{
  "num_attention_heads": 7,
  "num_key_value_heads": 7,
  "norm": "layernorm",
  "attn_scale": 0.125,
  "parallel_block": false,
  "init": "normal",
  "init_std_up": 0.0411,
  "optimizer": "soap_variant",
  "weight_decay": 0.0,
  "decay_shape": "linear",
  "batch_tokens": [32768, 65536, 98304],
  "max_seq_len": 1024,
  "train_tokens": 279800000
}
Each number is 128 + 24 x the weight over its row's rms, rounded and kept within 0 to 255. Layers, rows and columns count from 0. Numbers have three digits each. The size before them is the row's rms in percent of the matrix's.

# layer 2 attention query, 448x448, rms 0.0288, rows 0-243, columns 0-55
101:139092091089141175118142106130142128159121123148143120163196085131163112128151132110130144095099107135106171126147116141112121128105134172141131133153127136085104185123
083:069145121083133171131136107079133091136147116123112102114145120117132150105145120114184114093084157120081117140131132126121165151094120083115103134150090105117150107104
089:115159118120119122093110140143125166121101135148112106108163144105128142102125150155080136170118181149114120103162128113119141141135145142131115140063147106099153136111
087:139166055123103107123115105136184096133145127103116147127161131123179168137115100145154112133061146118113126120141101154118142125076122106119142134153101103147143150134
091:158158128094122138060145094105183131156119102141094117119126097095149107145142154106127114177145122136135090144152075109104102083146146087133098107170129123157099128092
086:109129165141140105125104176167112119138119151158149125128131159093155117134109177093100082137090101134134157161127123169154080115086125142098142109116122105108139111129
100:165118179158092106108167138136189102139156117102095144121085116097121114125165133103126144123107119146080103136116110108107153119145118117129073129178163120130110158085
089:126177081125118067128065151127131097138130112126156147127135134135134124133123132120136136140109173132150165117126144140107134146164128086142146135115133122132124141137
093:114088145121107157150146112142158105099124153139132141131124152137153128107144141127158176107140120152126139078139125112127140163124172145165112128143127159107183150170
092:132129084119164159098146136121099126157160187151144152170154131113149104140149117148075131135135108122122147140140087133131128130133145087132132110169106120085130139123
091:126131123092089106139093093124160132139143143139139182134139097122121119169141102143101149139109102152114106140168178133136142107116149165162130119141119136113144116092
089:169162148160142102099125149149139141130105125148079114101156179149131093169168104163106123124146156126148120128121091103151171144122135129119084082125128134134157137062
084:113099117133108095160164104122150138184156147107140125169126101104135154133154097141124143133107139124129121122146122144103143084128107182122136083180109198142108103114
093:136079130095131127090148100117139145106144150134174161108141143098127117124109145084140126147125110118159145114118149140102128150138123130121112163056129155102150166133
090:108097142177150117178120069139146181116108138121115123148103136188144130124084108163132148113109163071072137119146089141164148156097136120107193113146095089165106125093
097:097081094100146096124117140126146120149093105123159137148141150133090158128122138124131136132143086122139135100101148123121095107107100148126090108128112132100121119143
092:124122090147166134176142142119149144146114165113145147111116096162114141121129128150199136142153107085111154131100139106127111158140107093096158102139149165147091155189
080:105161100119145123113151113117129114116158150125088124144193117174109115157112119131135148121178140151119179124120132144142136117117122148126195092126095123111109085176
084:098156069113140113146134129120127093159125126112140134162118104145148147103176114132160140088125132162130113156125118101160155156133130115107106160124180133118103146144
088:118142139140132107150116104183114117152119138119124148100153129122129139126138125108169121202070103189132127134175187150123157140165112094111111118128146120148132149128
111:102104177110139118143146144129138078150101136141071118137176151115165150112140113111164127167095123173157110180132142147096140123150121102100155161125162107117121161159
100:127113084131113150103134148125150138154153110160123125145148130174119152170131140111186129165158097101126153107147117114131095130156149084130087111134117134139143111148
093:205098177138142154118106119099104129121092111123117122097155117120087106162138117154106129107106126100158121128112108129131107158117114112101127086128146086110129102147
098:145093146137115133151141133129132144144115131100141156103102118148143139150115139146117134101105127130146125114135159191077119132145125128107073146123140139100129110109
101:161124090094123095134111113116118122133113160153105161117131129155103149124167157115146151122120122129143138085128171114109127118150160098136109118116076132163121110132
091:129173161132132133160110173105114120117111105110140148099151171161142157126140129127170113166101165106151137127154169119141141085127154139120133164114139117098119138138
093:123136102136162083152147121118114123107111130125137100122111105097145135110105122166147106104115111120133105105128126122110137135132134139128154115163117158109185110115
090:161142139154130119121140135126126066150150133138130132147161113121166188146134107102140164136162130102126120136103149164140096141157130127159100162107145123130181108121
098:110112115122146123135103071113127161130095099106104140156149118156152122155150119191098137128144123155136125090076120152114116120119119149167126126145106176153148112129
087:150144112091118113101120161127143115124148143119157122128140131143136134145115141079081122091095129083124133106118107123153107137111145143139148103134116120133121123106
099:090106076099093167149124161130146128142136130165103131089141130126135143115151131187111162149128175096109141131134079141096124121142136139108087135128140120126167133162
101:146123185179081130130156112113113090141148135083129114148115117122126193101153133129112126124083109137110117147141109137119180115153113089100107129160136126133135173122
094:157081078115128122126099115110128124121122110147114157132115144106119065091135122128142136103141137121129118138122108142134096107129151134142150144077136108168150155125
100:117143144124137172129138110100123171081108148132125168096121132126101099127125110152125098146130119162138120062183191118114131141081179092123133104110143135135104155099
098:126120175114136137117152186125135168146141155149134117159131149141138134116152148136115125163142120154139112117129159160128159102107100145104109160126127125082121140132
095:150137102111152100142112092146090114125148129123159145138109106089167139090169139072142150153103132161123123113145180107138136114130131140093125121153153123138112139121
098:150071158137129122122067083131127120145088101095151111108138135126144123166108111099145132105143082133136138139163144117111159133119117196118099149112141129093141167151
081:079178128132152107138113132170127109140135191148114162088130108139127158147108158143145112125129128108124139167132155123142115128143147129137161126117100124137120119141
097:159135139146134159114169135108116093166173091094149111136089119143140175148095138096108089141107143138047116145137097162155170120163101138087162134178146166117116132123
103:151120116109119153144136131150124137158104120121140149151105125119118138127105147110131146131121131157177138130171148148091122122133133124106088116126151143109096153091
092:148129137138124160110123116124129123111105127141153104131126172155152142157104118104084091116086087152094121148131140158130119165140095127132102112116114114122133127108
090:172115136174115142112138158141170139135122095159139104137096172133183119073136133096126145168139101172116144138150110096151136093138162113127123073131125090143156136127
091:107123099136149133138124137149186123106124101133168118109130135074149180107114111114155143130186140109077169145092134131117158155101107121103138100138110165162145154134
104:137133152158083089132161104148106105136110126088141120167065118125123095119078141123128147080135132104084122139132103096125144126110156073146113090155123113166129150087
095:112146111129101143116139123106176090149163136124176138133070095173133144121150146100165141136110142123110156207124120112155150157146136137137134123115112116147124142100
084:161157126107132105111121131078076095128149133117116121149146160106170110150187164137163138148147119124144106162101099129141110140102140121149102123140116068122147120100
102:131167132109129145141123121123137094117105116127112133109122124124145143157104131132120098116162138151152106147109158110160120129140110137118092114100128116145123084086
093:103180140104121137151104123172138149118095141128150092151162148149088119121147108113166105145110134119114077119125115129158122116139108121107170138105129096140132138120
085:130150135168132130109085168130157114116135101141127093122132178103116119142134170108106124130144142146135122126133147155112115133103124179172104127090142153114141114106
089:135176101123138154160096158124135127140101147158153153066139096085128098121167161122120090115133099141141134124083115147095095120117108124098131141102138101152134125120
104:162120138138140093149115127127098113156130117098109122143146133117113165141143088133126105129114119096039096106144149117128091134144114115141088148186118124157130129139
086:123127141122130079114135154144101130124094150124104140154093113157124139097156138112080090174140081103098064154139109153148119128106094136106093188159118148144139099120
097:106146116111143111173115094158132119104134116151130136149155114139136138133124096089168117159134121126124098140153134109126076143150103152137131119129136147142169109141
091:149118168104114123118081158129153093126099099117096152152166157147100115170132110128157090166100139113145105125164117111142084170137148121126135139126128114159115100156
087:110121164134133134139080141129122103107133116139150067129141157132115128075149074132097137130135130131166105161119097129099172115135122110177116108170136113129116154143
094:099151150102148123169112145134108136133145113135127105141087128138146092102179179135127106164101065156120074098184178114108121101134192160118145157133117155108087118113
097:107157129070159132146119136158118170117154176154131130133114144108142131116163143101178094141079149128181140164108152159127142135103137121098153150136108126160103168152
102:131163115178134162151139160126100178115137140113108098146132124105092143141122104168149119169147135162133122151155137096122159132112161097129161122123141152129130087140
088:149105111113132151179100142123111125106114094102129118085162107155069114137134115122102161104152129105122133125126112106134117113121114157116140105135125138134121113127
088:123092126106119135106102144096103146135151130146135099143159112138169122108146134123125114150114140104119137118138086131131085104110130143119169125168113130118115179129
091:158098183139143136100125131117148138136129139127158134133141141123129125157149090104102115154094155129164149084117083105188082139115114137135112089191146178143061115097
083:122116125120096111144119088167158133129154125149162193137109171139145209102113127122170141104108104156120127068099165161094105103155145139126165108126100090110114133110
084:115162149143161139154154148164119123119080094167157119125107140106139108108161141117132107116153133124125122138164132119124132110121158149136138153112114125160157142095
088:118100154139101173113174118172100161076142133122122135168140102158089147144118111104099096110156119119172140122139101144096143119124185106156163115126171132118152116118
102:160104154102141144108119135072135144124106115097114161122153164107137105115092144150144142158111113155171131129172105122082142139128115101129123168147146128148124135169
109:142107162140136111129148126159151131123137119132124126149109121175094115114140127122129099161127148139126148136179136116144084107167081098130156105092134132126108136128
104:122169109098117132139126140173117110138106140100142139088069115161133105081146082139131101132131070138149144100144118116096126108116179155133143173105100122144136148091
105:158142189112116086100100175096133143113166114136123116166156147094100107166129109175086128118161178145098161142125153097152111127168145089120123104131121120147120160161
105:109095131136106152101157112132090125153086127121131118159132126122115151189116135157135101163143105108154154115098126101142106154103150138136129143152112139106143121105
105:132136179124195117114142135126122135161160139102099132131168137155143134115156150103145115172141114204114134144111149177087150138153156126103136124119097119124123103149
105:143104156141081161148115161137097108129142122088198087195123120163128125110143092161101083157151104174124101124153152113158093117129102165108081119136128160089101131104
103:116152110148150150117110131123134129132159121131142131108116092116117082082107122108189111146105142128211132108133167112080102087149129153097155124159127129135142126091
109:161138153140157118098166150173130165131133120137119124141128097139119110131155155129106099124111120130149084105140109114166153092117096157123139082135176116156109109147
104:147145162163089115137113156126103108150106085138130130137147147132152070150122097154134083157123094120116120101153072086148140147143150108169139124100159165131089130112
110:157127087121142133122148111135186066122150157110155095130145114102138144150122142140097108163103079152142100163153172127102188133123081082137126113168108103100138179134
108:117130101094099101116117161110115189113146136174143126129090109142116133162081110159167155123111156140125174120120143132140150163151134119108160116122139158115141142111
100:132115129145138141104104101125119120110110126141140111093132201123138141132099131151084150112136120131146136132182132135146136142115108126128128193153153093089114080117
102:146156152108106136160153138137086135109125086158151137109101091099125148115117138141144151137125122137163086117104124112117084146149116121113123137095146139124157116180
104:093091133140107146117114105171120139152070159117150129077122130156144131108117153164186145134113123133094143090165175131139135167114185143104137129132129122100147123114
101:119133100125116154161130117108107090123157139149113094107176108125127113118130123121154112107132099118152131107088158139147119121107113122127117143171133135129107135144
100:095136112174129100126098116123151093117135125144122116124159139123123120146127150128130136135144151120142114153166115117094135122178119150138125147147133117129131110140
109:150119101176143142143107132178146159141149134109150127084115104125131123136060146123121151153121095170140136186167114124185147135135164107163109097128137147123083137136
102:169155115093150129111096182152121124111114102120130163109122118114152113114110105111129152141162132094139125129130173124131100115117114119112127161157144122142121126117
103:126133156127118116117159133112163109148069099170110126144123111123165161121180177136120128150133182133152117090145133119115124136137121130133154100105111110155140116111
105:120160115144113109136124132105155098139102125123118145117072089143087101137114152126087138134117156117113141133116152149112110073140099098141097169098117140139131143165
099:152151137104079172117126135105136152087128173103127074089127107154120129141112124099113132204144082133138142125103102098100101146139086119133118145132129156129107138110
102:110152194151131069111112115180139126139117118111181156129114107132091124123149136151164127147105143163090134134088181125132093157148140142108092133144141102153151094165
104:116142105140100148160112154157115128151163111130133056163136110132079114120136136088137095085101116145106135099102133139110072112132093152148136073153146127143149129151
103:129116082174138175160069131100121110094160156075140165134133142112087139125098141143145099084149115165138147131176166187115134075167127116149146120129120114106155079107
110:115132154153123139131110118141166129159101117100138100125121137088181120066127123099091105123116145137175075162169133135108163138123145132097139122110128101164142155137
113:128162126170127143128091141118119125166121119145094101167141133153082158157123087105142115172131108152127117086130116132124115107179135133126115131099119152115117096178
108:112125090114143123124135101143118132147114128107078155090120128099095113141131139111158160135133104140160157153155142128127096107170085136139119123136124149129134082091
098:106131134133143136125175097105144182120115117146128104085161121096154111132132138135142123152118134108144178078117143150169112083093114101144122107166133150169147139116
105:107149131146132099106121143164140109105152128129124099144131114148141123111188122144160147132115108175097144127117107141157151133138158178124093110136140122128107117107
106:118134124143138088130140157154177180111123132129135121105076118153164146083112154109129101131090140138123144093105119112117124109119158116149148135143152153083163138108
109:141170140149160094122093161119126136130136118082146171114096145133095123134100132172150172159081089140085090129167094146121129103166150121123159159156131129138128124107
108:122121149178110086170141128132150110167142156114126095141118144146083119163130146125130117114159155142098133115148129140124101136179121165142160107117109142130154100098
110:111139117109076106115131169172105184099137135162110147112139165124137108145118122139114135159108134114174153148134137142134105106076132131098124137140089135125118122159
101:107109119143112095098110136145119091168157078142126119101150112109125157136144146173120132130123115112148128122142125117061148088120110146135127105120133085137107108109
102:087095107138165131133125112153123175142057104155105135124135148149156158138127142159154161146125161108120150109156140124143157127126099140105136160153132103112148132158
111:096115117126148146118145084137082123149123139129119130145124143151142146149138100143152139134141095081158133142148083146096112091164110087107142121146122137083107157122
102:138151141118127148144115136144168157146147169103152116127160127156102107106146112109157156147144175131141112172124120094093106122146103138125139132143123130137139172093
109:107125125151128081105079101138107140124160142038077147191126110102109124106138114146153138138162164114134166067128146127076146143097150119162133133139118162129088144158
100:124107107142115125073103110115115123112108109081146146144152159110158147131144122122108136130136145146108107099139100112113110134153123090131159119114171147121171086093
107:145127170195127143105110138099169127130137099140135113160082092147107157164161148126161131130107132157083143141112069098145068107162095101120084129175071106126139144092
113:135069150175109111141122129162137154082114119095135144124095139123139169108140113147112155148136154090079115123117102119084127114088129142127104102165113139137153171167
106:152109118142103094126128138107107107123157146145088157153084105111127110115080141135133133165181091122129125157111142106152186123118130158100112148154123122114095151104
105:162130103101130112129139154118109149132083173140116140099179107149094141112116126118123112091109127133105169128106125147121126134123085130155139120123135135126161134129
112:141128103146147121135179099140132108100160108144104127135138151137120130187122123116184136127117158119113113153142095129149108143164122156136122123151157162141124131118
114:141144129075133136124126081132087130132090134127117131121112104118172118110146176173119135099120133175130096141119145134158125110111116110089142135118149105127144192097
114:114117130155149137128122111116132149128110122117119126156125105123100148129168110167125165086101125134093146149081157129149139098133103158106164142141115120089120106162
099:115152124083118118156159134084145143123125133128138126124102140097103100119138141151166095148123142163142132142153140111141150124122116114095051115157140122072136105134
104:139119119132148150155154112123121106136147166158119161151134100106094124135130106109107116165143136089149108165119167113141124100115170126151147127163172142100079091101
110:089096129114114148131148098142107139138122148141115153140114130112147157127132141145109099145175099127139131114088161172133098105158138146150100092121070102138102126111
112:114131107136119102107118129111109132117141127130133102122139121130088130179111118079136154115106182111146143133191119138199149127089152124138142111110132127114137126121
110:146120135136115113157124123084159115149113128152114116106150104140104097143116132074096119097104112067157124151105103078109140112120145125127105176111111143196113144132
109:104110121074105143093099116153130120099143109129101173145118136114160135146124100105115144080118135127090138103105130099161151115109137143118109113128212121116137132130
106:152153105098124095136101110154111113097126081116153098121081075130082137130184114127131099109127149125149111156138107087128144130119137117145126091111109133143105092091
103:141106137171139129098119128085140107128127117098140090109158115127082110149080127079103110097124120105119152174131163101164170154083122123140144171115127129162141167104
108:114168140136163137124105101151148120118141108158118132132124110120133135143132152108131106112088161142133160144168073140085096127090167142121162141104139143139146140109
101:106143114108136129113150074106135124152114107150111127109155103037137126161108138162119141102099129175153102129134119121108107117163163136136130103129152146150104135121
105:137124132111142129148173137109155121147109175134089188053133117142150126089123139177092161156125104185112101099107168104144137128105136124095104137126152125171109140115
101:083134157119085141139114125115109122135110100189133109114134105130095152112123101125169155128087109146130139158113146158134131137138118134138093143134154126112131119132
098:112114126127105115101137136120104156123133102173144140108150113107169122056174121148123094108146100132174125087189124120218149122125122126137148155105139152141156138149
099:135131125119137152160136143139131092140109122119143121152114157111175139170144109142097158147151166161125149150128127137123185162130150121149185126143092157105181112142
108:164115084108119118086139147090096138106133165116138097101092162090167173083127134108122112159154121131128116157157140098139137142137104101147127107157112171150102122119
102:143139121124116088148085182141131185111126134121109144164136117110130120130129141129141159145149148169156113151108105102134112170156089125074123151130120173114130114121
103:138109134137096166156169140125129110147094135161139099120165127093174111117122107125152112104094090145106135109128184086146127127106168108098155114168086151179109150152
101:150134177153120130154097089141147093106127091138149118121143119134098135173109139110069118100110161154165099100129131161132098166144120119126118150092132176134132115146
111:116100077097106145107097126168123125128108113148154120150110099107197125131119173095154111136171126119129130145136124129097138125142122156170125109127150111136127152116
108:129139126109097114108117099141130175127121167139132155133166109108136189137124164189112129130105141123146059128095139163095128154082144099109150104145158108097117075138
098:105110128139099160164078148213158130161116103170123124143123154130098110114165108108128111119155120136105120117132103150114161102101154133098107139112124143095095171116
106:129185117109130126162141087151096147150139117079117132194108128109101114146134138133157154106139165098126119082180131107148101098121164124142109128123154201115084125144
108:109171136126097120092117095129117083142080110153139154130102172106131113112126114120121154165096114167131117138169137092113153131117159103073127125145121132149134178087
113:082129103146128158125079115154141100106128164126109137177114155094124152135100140168148112134143100115096153159091118157120153102114111131071134176118145138106119188110
099:084150103125106109156153084108103153130104129102135135137122134135172112119147139134143123101139119124166121124128150100077076091121142147121158127138121138122124160147
099:131157120128118152127122141130126168124149144127151100114147150129136104124121109123123109105162122114119136091095164151150101126098132160175122129128113180164155094143
105:118160102042116114147129116127091114109117144120119150124170162161112098110166133144124109124120147110147157108102146134154163156126116140113083133125135148123122160175
106:129114160128120114130128126144107111131137103106126097150122110138150065148155145137125117131147141119112127107138129169131108071154144111115110123167109109134135076146
101:126142138124154112103079174108128117108101119169096161159110189078107151127106149113123118122124121142151110162122142076066107122089096116130118140111114103125149162105
108:150137086083119136152136102122147104122117183113093170186166112130066136144114121127130106146139130124167142119146154187175162153127121122150119146155158146131154113118
110:106111099147094109106090123165105135102139103136148148102116131154135188132098131185122112156113159127127141137165114122066116133113175112088136129169096120118116167123
103:134132129133131131178117163124114130116179153113115121086160147135123119131145118157171149136126117137127120087143112150116134121099122107121095125168097114167136127160
109:107176156137152121127120125183132140112127089093175127112119183126119125105163136110132131112114145093133159099154122150172110084114123172162107142152135132186141104132
109:133095111134116141161133106133139067135104097121164143154131095142159109093108159118169065159133113122135128160155127127125148100157137141123101149160120120125129125125
109:081151121117146128194147101149107102150116138161117155146145112151136090120107105136146139095113136150146096146161172126125138155092140108138174127098147128181107132169
102:089175125121063132112122127109157135096146151132152125149140112112158127090116131121115118109108089122141136137101140102174124120109134115139134124154129166133138160125
102:174083124127127097125156148110127136162097158135141108137126138151096166116142157113141159127127115101147132126135150121136109165125136082107136101135108175158169137116
110:113097146145097147134081121151133119129137181155144144096129120128152134061131083152112142143088142111169101117142158100117170109121120111109132166111105118097109126097
098:139138090135116135157122147122112115117133110095131115101130139085132137130135169084183119151084145148121111157136143155095145121130125152127123141119114165125093124102
104:173141123125108125115093149081126141143113117147115193141092116081160083115121146148092104142106124136123118117083108104174104105095111126088145140149133146127121148133
108:126078155124117092106131125119175117145123170108120115139134129166075149069100118097090107099142121121096142102111123117121133116109158149116140126109113120144130139131
105:155102105114135110140153104108122132140141138130147114099156147153128134118107102095128138095182118118113100095142155131113153159111112125129114152145158135164111125100
101:156141100137124106145164079127110144110102153101151129115103133107149095119159170139135100172131112058125138121121115120093172118156153125166075098145148170144091128128
105:123124096121167157152116101115110118128159128095153123124137083132110116152131113112134098069109119162126134091084122162084084089146086136123120119167106108151115109140
110:145147190166137132132117113115151122116147073156102106133136139134128158165125104119107124105112129099102082142144109121128120116092118151140172104115133080108161117151
101:127134113112124148130140151123135070157070188195157161109131178114147115129128107111188210115060141079138160103174143106124059131110131152096127128103076128113117130112
101:146098117130073118101104103105125171134117119140108129068099099110171092090117136150135158160145126132113113104117151114117103110134177100115101168128147160138101151122
117:117161141111084110138114096161147155106141141085114117134138134166160117118153142120101125131150116130137120130089143159122168139101113143143133115162141138174137124091
109:099178087119131108130126068160128154128097164117078129168107121135137135139173173083118146158122167139137149136128140145129153169110109153133174096143148095143164136120
104:172130124117084165129165133136140106134120104101134159145096173132114130121098119132106133107145118107131148114166115127112112129110132136118170138161117157139120133101
104:120112136179147120108120143130121115118170101103128146128104137149180106162139103131101142156114096150142063101095124073101084127137132104113126145121124176144152125163
106:115119078129095114143092124144117142104140136139157195131123137083153088188158091193122119181078127132140094107129111091114135130148071130140158142166165120112148153115
106:135118163117132161156150082139076116140111103176141137154159104087098115128136151114091105138153149140137117120137173141117128137117123144193116090134125112126116119092
103:114157119118095137115119103112105140136120123119122103144110132107142129108138094088146154113167154127122158158123095129115080121117091128131102166182145099151088130139
105:128124117120139098106153113105131129150099117110130106148138143162152111140079100125119116153119070097165178147196156098117107102138098145163082152144114144104136144117
100:147113127120141123143103159122083143102130169156153174104075115127149096146082164132182132122114117149112109122107125122137138094150119158145145129099146090074109130105
100:083114130094121125087113105104142156130131124113158152112210132122129137121147172177127182114174150128091105152171117159096145128125118172120126109138126140145134154124
099:144150069145140165137145102064175137106174154105127151141117119116127133164135163093140153121115158149110147102140133162162118143113080157178122143162177147153126129171
108:114160120146098150099109141146155130110104138138108141121136105124162137116166123104136107076113129128195133154110132142084171149100133055141165130117137092150098115126
100:115122108159126073080155117112126162133123138105134143168138115095143118113152110175146156106108114115127100159111147096177127094103103095131126133188111115163126098119
101:142145145075106108164116122108142084147116136110130131144121144131116113117102133116121099105088106115130133106096094151116106126102148141139111119143145154145146131180
105:077122110096079118133117078183121143130118141154138173143121157132157149120100167115119115191134149100143113101115145119133117126088139123109082139148116112154100113073
108:147093137167134146138120129113123117146139097156140119124151103141123134132181124091146098135120117155108116106118114148115143133135115143153148126123159105103160098120
107:089071117097113167106131144134142125108088132149144152127147140114150125143112160143117136099101146165104143137100152143132140144097121105088154119131166107101089150119
107:136182111076097150140097095095135173111128183135094139113148095121183134147103177109112115178120121102137115139098176102125133149075146113128130132142102149149085160148
098:146114111148087103109147116116146139127130133119101111103141127102143108124112135122156134170144141096126082176118116168118146108128145153156127105096152179142109111111
111:154122094099118133184162132098094149132104149110057169098097148098147094158104128114108139151126132131138097082109169149108121151162152110119121165150174163125088143107
111:109149161137136138169107117158144105139138178102129092132176117160090073125114111102118086152175121100088153153123141137133158135139183115160127088095121101144141111151
096:158167115122106106150131119103100122146149140166150134147139096118094090122129160094135104152109145130131114162146135143159106105107094107131098098137153102120111167121
105:114124150139154150117141134149155203086109142137086130118132120094143158124146155105083091101120125130178116164146127134097163159119124115153117166144106107123152118149
108:173122111092176143119067127137154145079151095087114119121145125116145148122116130096104136119112146157118128137149146146099142130091160126154121132126137152156090086116
104:100142149113117132151124144131110117105130144141122152183150113101119145123088130123159137139144091166112132091127099155113107100154179137148134142125111132083127120122
106:117141105163135136107183147086151136159112171116139169171129204119136165104075089151118128131123127108159156133145069116153118133100101140091106140158133099129172134148
096:109128089109126132123126159085102095150105071139147163116144095123136119072161126119091133123159158086121090118115138127107182132120133117142116132148122108113133159106
103:054147126152184166135156140149157124134135146132115117105112136124135134123135117130112144146125159117134119130135119136125197142127144119152117098102117108155132149126
111:112103169126112090107168161145122107134139154159131105161126124110107128164075136142144115097119119142088167142132132123141114130141148121067077164133113125150104131148
105:098137126127099156113172157114125116155120117148118175140111112100098144157122107132123131121128148157117127151145155088162096135116123116100072164120115115096131115115
108:091105148118164092148113150097130151112110156136076107140206144179111114116147090093118126064139171139050161143141128156160141139134094128165117120150167125136102118176
107:117122104116133111153113084134115145134104101148110092115115104108143129118126161145111117163137154125167119094094129109126123141090169090152134107129142142134140123122
101:128135135122124076137138078139118141114113173141120156144102101109132091125152121172072132138146135142160095161105118129110157186120100096118127101122166141121101134107
107:142133116162114080124212140098092146140123112177122158150128115110154149117104155125132125135136150133142124134133132129099116115129148185138109102188132109128113148100
109:167136129140100123152113145141127099133106083113082103127115110154125153045128127165068107148137152117131128150148106117123143102083145107118078145083132101143121114099
102:143093168095080089147124087083106143111178115127125090123144181129145119147120111107143097127140101063145140148066098108093127117132154143122142147151139140130122152149
103:150114100110134076109105076138150169134145142087147130131117141140113114139126130134170109154165110116081101145115091160134163166115135134100145127122131070142119112177
108:105119144146142120115095109133104100113143123113128124124153154118110139087163125119084101145117120128135126076108087146131140119096129125085124079132149135112158148158
108:095153128108105147117083121071103141152113132111148136142181146125137150092146150113133170105126135173138161109110177133095174061149137161163145109122098150100119140089
099:127108168072112114104096124115109128155104111152147128165060130133184150145126171133157131125143135147093111107159122134110137129108178104110142107128127115062167170136
106:145130165149121141147120139096131140099137149163150115129145101109103112096130104132120113128085147171128155119132149129162146155143109164099147098109141109118132157138
103:148135104139154094127107141121130097143153120115110150109144119132154133113147130170147065161100150140113116114137140120115101132148124107143126110161124150174123169127
104:105138163118163142132118138152147128148094086150153162134163216158134135094126156168092166139132095135141134122177128130127165142103117095145124162108104133154108129137
112:142086136122137163083149135124137141088126148123137119095135123109145154122110129123135176109122119120135071119095128104140096144135143153137111111110128102135125122140
108:156164141137184151167130100117126149124111103134120118124121123089121119103145147149165107120157142115136094154091153104162109147139082130156142112112128071132181160109
101:135142119116135112103120117143146110143131142146140115094137111149156157130157163135121197121104120104146180140148100150141140061141115140171150152132150144141095112097
106:125098111134098139093140138128113131179129131164090098131119120133144111146103105122166121116144120121139141118147118140129115190138086126105113125091117126149124098127
108:134139145150125109126100131127104101103112121174119128112102146128118116147168141144142133116135115123078119090126160135132124124142127122083113140129158130099152174126
103:107123120114137144115105116135091102124122151157150167149085098145115150126127155120073142113148120135130136098132104122114159150121110130112149132150140137140130167072
101:128126156137144138106146137151123077125121121163136114104124112178118108142157122102146163094120131169130132134138079146129142107141154123138162116144141123135109106150
105:128118166148119131146141089127133102137152174124149097141124123142091139136087133110165165131121112108116124080104134132096082114115151135133103140108128143128135100123
107:102118125130164131124141092149139082109119145140128119119101133129136142163181139111095125106174123098190104160185076130158124113148115086159130137080124115157172136140
113:160124159103119104139107145155074163141111114164129127105184076139172113170167153149122138129102148125159124135115145114173117029142139136111160149110141112120108134142
102:133141148127159089142127142113131129128139154146123126145115165141131117150155120117121140137139142131090108079132098103141095150131142140098133139130107128113168170159
103:134086120118134135124151137131116180110146152151115161100077125088134110140128105137142131112159093137122114147138132111104089140109127116087095149162126098102116140125
103:124095119124136133158110141138150119119121129109136134127101123168161102173132106089142103097115156103133120125103099071161087151107150139100113132082091143096130108177
092:128100147090140125131160152127110143137152167119097111104136112120143120101160151169132095144104139131075121110101130114100182094087145143138151140149107130106153141095
109:146138114159120146130127143129113145164104155145146125105121154129143136083129128103128152124149116133112113145161128130127133125117160102125143072150157070101156083125
106:135111100069104125130144156143158076149144121123140149110144175125118105119102113103160112148105109062120121116121133125094135107161134120168151172090125136150146134163
107:125144094127115145142130107129130086141104159083096108128117116158138087113086114107130144084142158152178150150107138147099147147098121121133093134116077073146124129158
112:103142125117089123162155098131153147114115095141146118153129136088157154099122105145105100142151130134116125100128145154142126110111129148119135116131147103115141192069
108:122129148117122123109118138090136139112111129157086126073115097101133092109138100082103145135124117164139160143075117112137143108112150060123134136146136113073117161120
112:135135108133117128157074175150125087083107129093135120118146122112151134116181092108140088105132119112138144114124124073129140152139112121123116133111139121095134147162
099:180118122086127121132144135091145098119134143126168121100123124123136154123114134137129122119136153100141124181157142094150156174117118160145118133094133137154138119137
100:116106129108130104150139124119101131145130153159132102138153154127134112090161150139117092112136181152171094080128143126126148141078121107149121170127192100130140127137
104:090119135133120075091147149106129083153163145090160083166155081137110147133133147114104132160147132077151147078143100160159121133064166114129104126070099099128135119106
105:157115133119124132133099136133079141210150106113126149141175108138121137193133146138125140133137087136166121068105107114115144113168107092130117130132140112088109119085
102:162098169102143134148166162126150103122162089116111132148130170121133111120109167114086188149156086138133105144121167138141125099133134143107115133134144139082145140080
099:115132101111155107121133164150093176134100095150190061100120115115157138092110140119132167100136122141137140114124115141145126138130080112123104120148157112139128126130
102:146116150146110131138171138145122156129125149126124146126103104118152116112145155154103112121137124142148110138154124090126090150121122118131146184131125109123102118152
101:124142131086125096134078147128104163145141155142106085089137147133116091154117166144176122124157128128133104121091130157165142125138099121129151112124145092136119083124
104:149177071096141164138173118166127140128132117136138184141092138169141129128156117097142139119114131113111131103118120137126106153159126109146125152184144162134156130140
101:102108111136120128113136153128163146134153132124056109142112100099097194133160149148072112109100107190133118132146121126119091108095138062105157138090154197151142134105
095:147162147166123130121111098113147085141114126152180051096138113104174123132120061135123132145133123149109113101147174146109132163152140122112125120118105160155123146147
108:156123109128102127144147088134134093129173140170116115157082096139090129150160097111114122097146077159139180127127127119149164128157111113122105183102121136110130167137
101:124097130145144138198120091117111135142128079128119148135106143118119110127143173125160123099126138107130105112138117120091128130159126086184161132124149159148138113125
104:132141119114102154094111133093139151069122090121094140152120128129136129101138121089064146119140150142118179089120109137126159092107184134198143104123124102152106139125
102:141111144122117137115120128109150169126144122149158165106086108137134147106125142126171139118118105157151134132084116097122129165103143074124152108155093112150134097149
098:097068101110074075149103160066108112116093169155114134127133122102121123072110124152130095104124123208098111120107088148101135102102132144092123169122139152122145164114
107:171113166140149131127152139136138167123146151105139105112109100113140155152130094152135147128158134152091138123104126128164140153083105140165134120125142138153115105134
100:135164139122155131142149140108098139094129098149144158170106146135128121116117136118125109107128126144116132111095149151165150126081125158084126177128108170123141113136
109:142163093134138098113111096120134049152125083072110141144107117151115102139135139074154108097139125130121131149134114124088118105129127117140104099110125126140128151134
105:139095112160130142133124106152150144129108156117113130131159131131152105091124107151089155134135160144142144102149177133119117113158112122140144120133162099134108149137
104:125108170123154157122144127131125114099202139145134129110099183121080123152132157158131130141120095133183095163129123105177108190107118114098123091102132151113130137115
108:072126077109124152123129142118154168135125097052132170108077163096125129128127150167124106138118165136159100122146143113139144132112137184138130130106096148121089128114
104:154168162109097158166116171074114126149138075122150106054156125151108156144104139112171128136084110116100127132116103114160087171172114117122107153139130170099146146119